{"hidden_size": 576, "head_dim": 64, "norm_place": "pre", "positions": "alibi", "qk_norm": false, "attn_scale": 0.125, "bias": "qkv", "init_std_qkv": 0.029, "beta1": 0.93, "schedule": "wsd", "decay_fraction": 0.726, "final_lr_fraction": 0.1, "max_steps": 6971}
Each number is 128 + 32 x the weight over its row's rms, rounded and kept within 0 to 255. Layers, rows and columns count from 0. Numbers have three digits each. The size before them is the row's rms in percent of the matrix's.

# layer 2 MLP down, 576x2304, rms 0.133, rows 214-242, columns 1152-1247
099:140152123152088120068123108146197120110136078158123146119106070189138154115126078165150102062135125094087165119163188135151119164172115128154117147108123100151173145136164162125162071150092155143154159121189143116120137155134137127092102141138093179159136119110093144076125089158137144112
098:100111097112132098152057104105104091050094097181120067100149146136096147223156146167084146164115216135172117075089159112128150118151110137093201111163104136095081139150215129097210145125069193140107068125137113152094115096116130049189131110166135096117095125110140205087134099172126162090
101:160161118148137103165122136153100143165130157168116118070158110113186120130091105104199173119158122161094147168129132079102143080135100113148111159129209082143107178127164113101114159085138101105119104128091117137150089181167108100155088102161155124063066110153107147080095060117098145083
096:123118159094197127134136123099114133162138111137111092083183102160098171143086065130107129141122145179129142189184167154096173083112132120153153145112123103142139110132156098095085077097093114143130137140190131175102119086135172077060125158099135081105139173089060149144205087101139155120
099:143125114156098097124157145124086114133136127183124138143130173153135116142101100106069117103128103101137143092090126118120153172142130080145122113107118104126105120164138125121070091045150104095136152096136098135114157114179158089141189114159130121188065031093133156074117149149163089078
101:158174176109087151169127164166093127157153148112126114187104115166134158133071121160126125115135144161226117150141091156132137129142161186122158147118144126108120089160148200147122129212144128066131151167066089198118077118149165119088150155096175151140144095146129179165111099112115101095
100:181180153128121121144118123119142116132113158172114145088156195112057122106128160116099082109188118156091105130133133119146105111132101100137109126129090143106210125135154129185142089123153135077137163171115084093095100133155151182113156151209186137087132129115169090090103121153151142104
105:150118141187160147105085081177077184142118120092126073171122106191126124050143118168150160077152155025158131139108105098114181130138126137164114138139152120093046101155096185102148133151154167086098136116104207141120097115120137129122136138104093153085158116110131135088156029072150139154
096:110133076160078175096140148142143091088102114131121094054094139120153094112142133126147200090040117131086111094164128171094145115070163147125121161112140117134078081179117156092151167096114123198128125185132077109121101108160100160168123094114122136136150106125114107112141173094108144186
098:195072144110140102131148124122138096118133159166092163106131148093135055174153104134141154148163109120137114124162111105128131134128122152115110173130170142190127155112213133149161104125063140113218106112158064173059135140203079039072119064114125127091155124086126093151089118149088123177
101:076030136136148141139083117119079126153118123098148128109162118118154110153152131133150122131184107076103136128084211179140105139103094115160092117177133094134138161137135116111128155092120129122161122149180081124129130093098136142121137125174123127151126142148177095130084131161128108085
098:087124144084092107115122127165188171147227097162114126201082110146162077100186187150184097134092045051173096099200113150178092106149122100156191132095084124113110111118131125131140171129141145135162146124134139077121079089117163179172095148115116151086116160167128133077152112116126116116
101:167115194076112111133143100140124127132141139165131160116128107160095196122149101104171171117134146201096114165139153116143125094112126058156178136126093126137133081093082132083153110129146196136117091140156122134102147132091091110137133156094136136110151170159116080169136104196099131162
097:156118172151183036119109117126107087084165145128102129096079128120168178131141093091164128098125158067153124116176078120139104153108092141078060122146125106149077122110191141125147187101100152136147142151130098068113131166124194168146159115114098088181128110146183178162170164167131108152
104:159130128134125073140116105161111122146121098113147110061202089085187151166109059151183105121192165111108125140141145166158106093167118155179138080083096116166173168117165062111149067140105191141100093145111120116109145161136162199178121136114177148108161123108134135102121183120130156060
099:148098154150079185088142116108166171142105146140129112130132168113129128117116103185152131080113097146126115123101159145124172126159179126136123150088096130110156084139130154116130119161157151087051163151165160104067123086144134078127072160096086160056069140205117133089173155032084122074
093:102164109141129152213104111113116154168142109161097141132135176122102161143166142118246097198106136116146058158111134158080127101116156158065154156110130071139145140149146126139132111101130148083094135099146105145100135119115121115117119184103187168137184160097177132122124115123175119156
097:114095128133133070138097158124128116130120086141082117117090057049127126136153179141138094176146147169138148177075084122126091070184132109127084112137135099176143179127209138106089091118113134114090106140131111133123160114117095172147126111160132090095223141116156076166118121104132124133
099:107118119157105157154146166127185053139108190152100095173153116095131074154129128154130175116084078125117182137113078161132125119148116118117090143091105116123227085096109100105112112103096132134083078133080165118094155123120144149164115157141122101179129100121125089124091145096180097135
101:101117130097129129131152087099168119086138148097160129139165105178131129103121141087154066115182151100075143113112127083110195120089161114128144108130111165195173154128121136184120092111113152162086094169137162105094131133162146147143146083158104150116093127142115142124109143164197177140
101:168140105162065081142137245131143125173129178093121148104084190083115147145182142111158126098113132104156122098133075076119096113109161131167081139099162119141112136155145078148132121156029122163100121166094109144152184154098117137124146126159147108136061102085137127111138139132162134133
102:156101073123154141134165157134111159156128132144167081169070094104177115120124119175110139139129119133123121149092104163161120153123127090103153134204117079107124120112093112111117134216172096100116121138177077138108107114190156088145160090119113117097136128133182196094072076098177142073
102:074157105117082174148136117143141114167090085136113080139141100170113077172106156182090154054076078097161126127131139128151175083159142125136182147105147156131103127167127108141073104160156137222184097060185152128200153121063106122116159192156157172095140154186116134175173170127082152135
100:134094125150138121135112143158117057100152140114130116142141176154089141194192116169167137100113145168092122086128127117124180065144097102185156100078116109086125132133099124122141108159137062101091204175127139088135178064163184143105148187114088131202123135206160153135125055181172142071
099:172120048109126102110145149188086116113091100125099100089141039181165095100131155094136171084152075162133112119097093148132106127087097083137102105083091131149104168163142094145158145171080157108156108131125144130058105158156080143135164113041116193078154129155087140130083121104093083133
100:132104073144176129124177092153119100153176151132100067106083118114171152140115158085119142184207144107162176088102121098057093119124100146143106077085172115130115170127103062139152099142104178068078142101142081121098122086105111141103108110148145125185081070105139142132120148152119097099
099:116078154183145103153117111134100123108164101115153117082146144062098129143149160128112129104196136068188119131182084101130143141140084183135105119132123134126102139141118146172123203086074134102163157155115154124125084103151147131140109183142083146147120138162066098154164139152147112048
099:132094096133104096087170093099133113106068085082139138130118146076112118168117112068113148114110116150134126101101133115172125096108101125143130148092135142116136061157118133124101114129107123127168119144104113157149154151095133072115101110092119117136178186189159166132152135078129143096
100:161156150177095140095161138184124127150129108133112140136109121158110097090132137213111115114071138110076153112113107119137098155132101143163172140068076118151140090097133062125101116114140157139141106109111098143114104117069166128088156177104113145138140071160075205172105115127152120152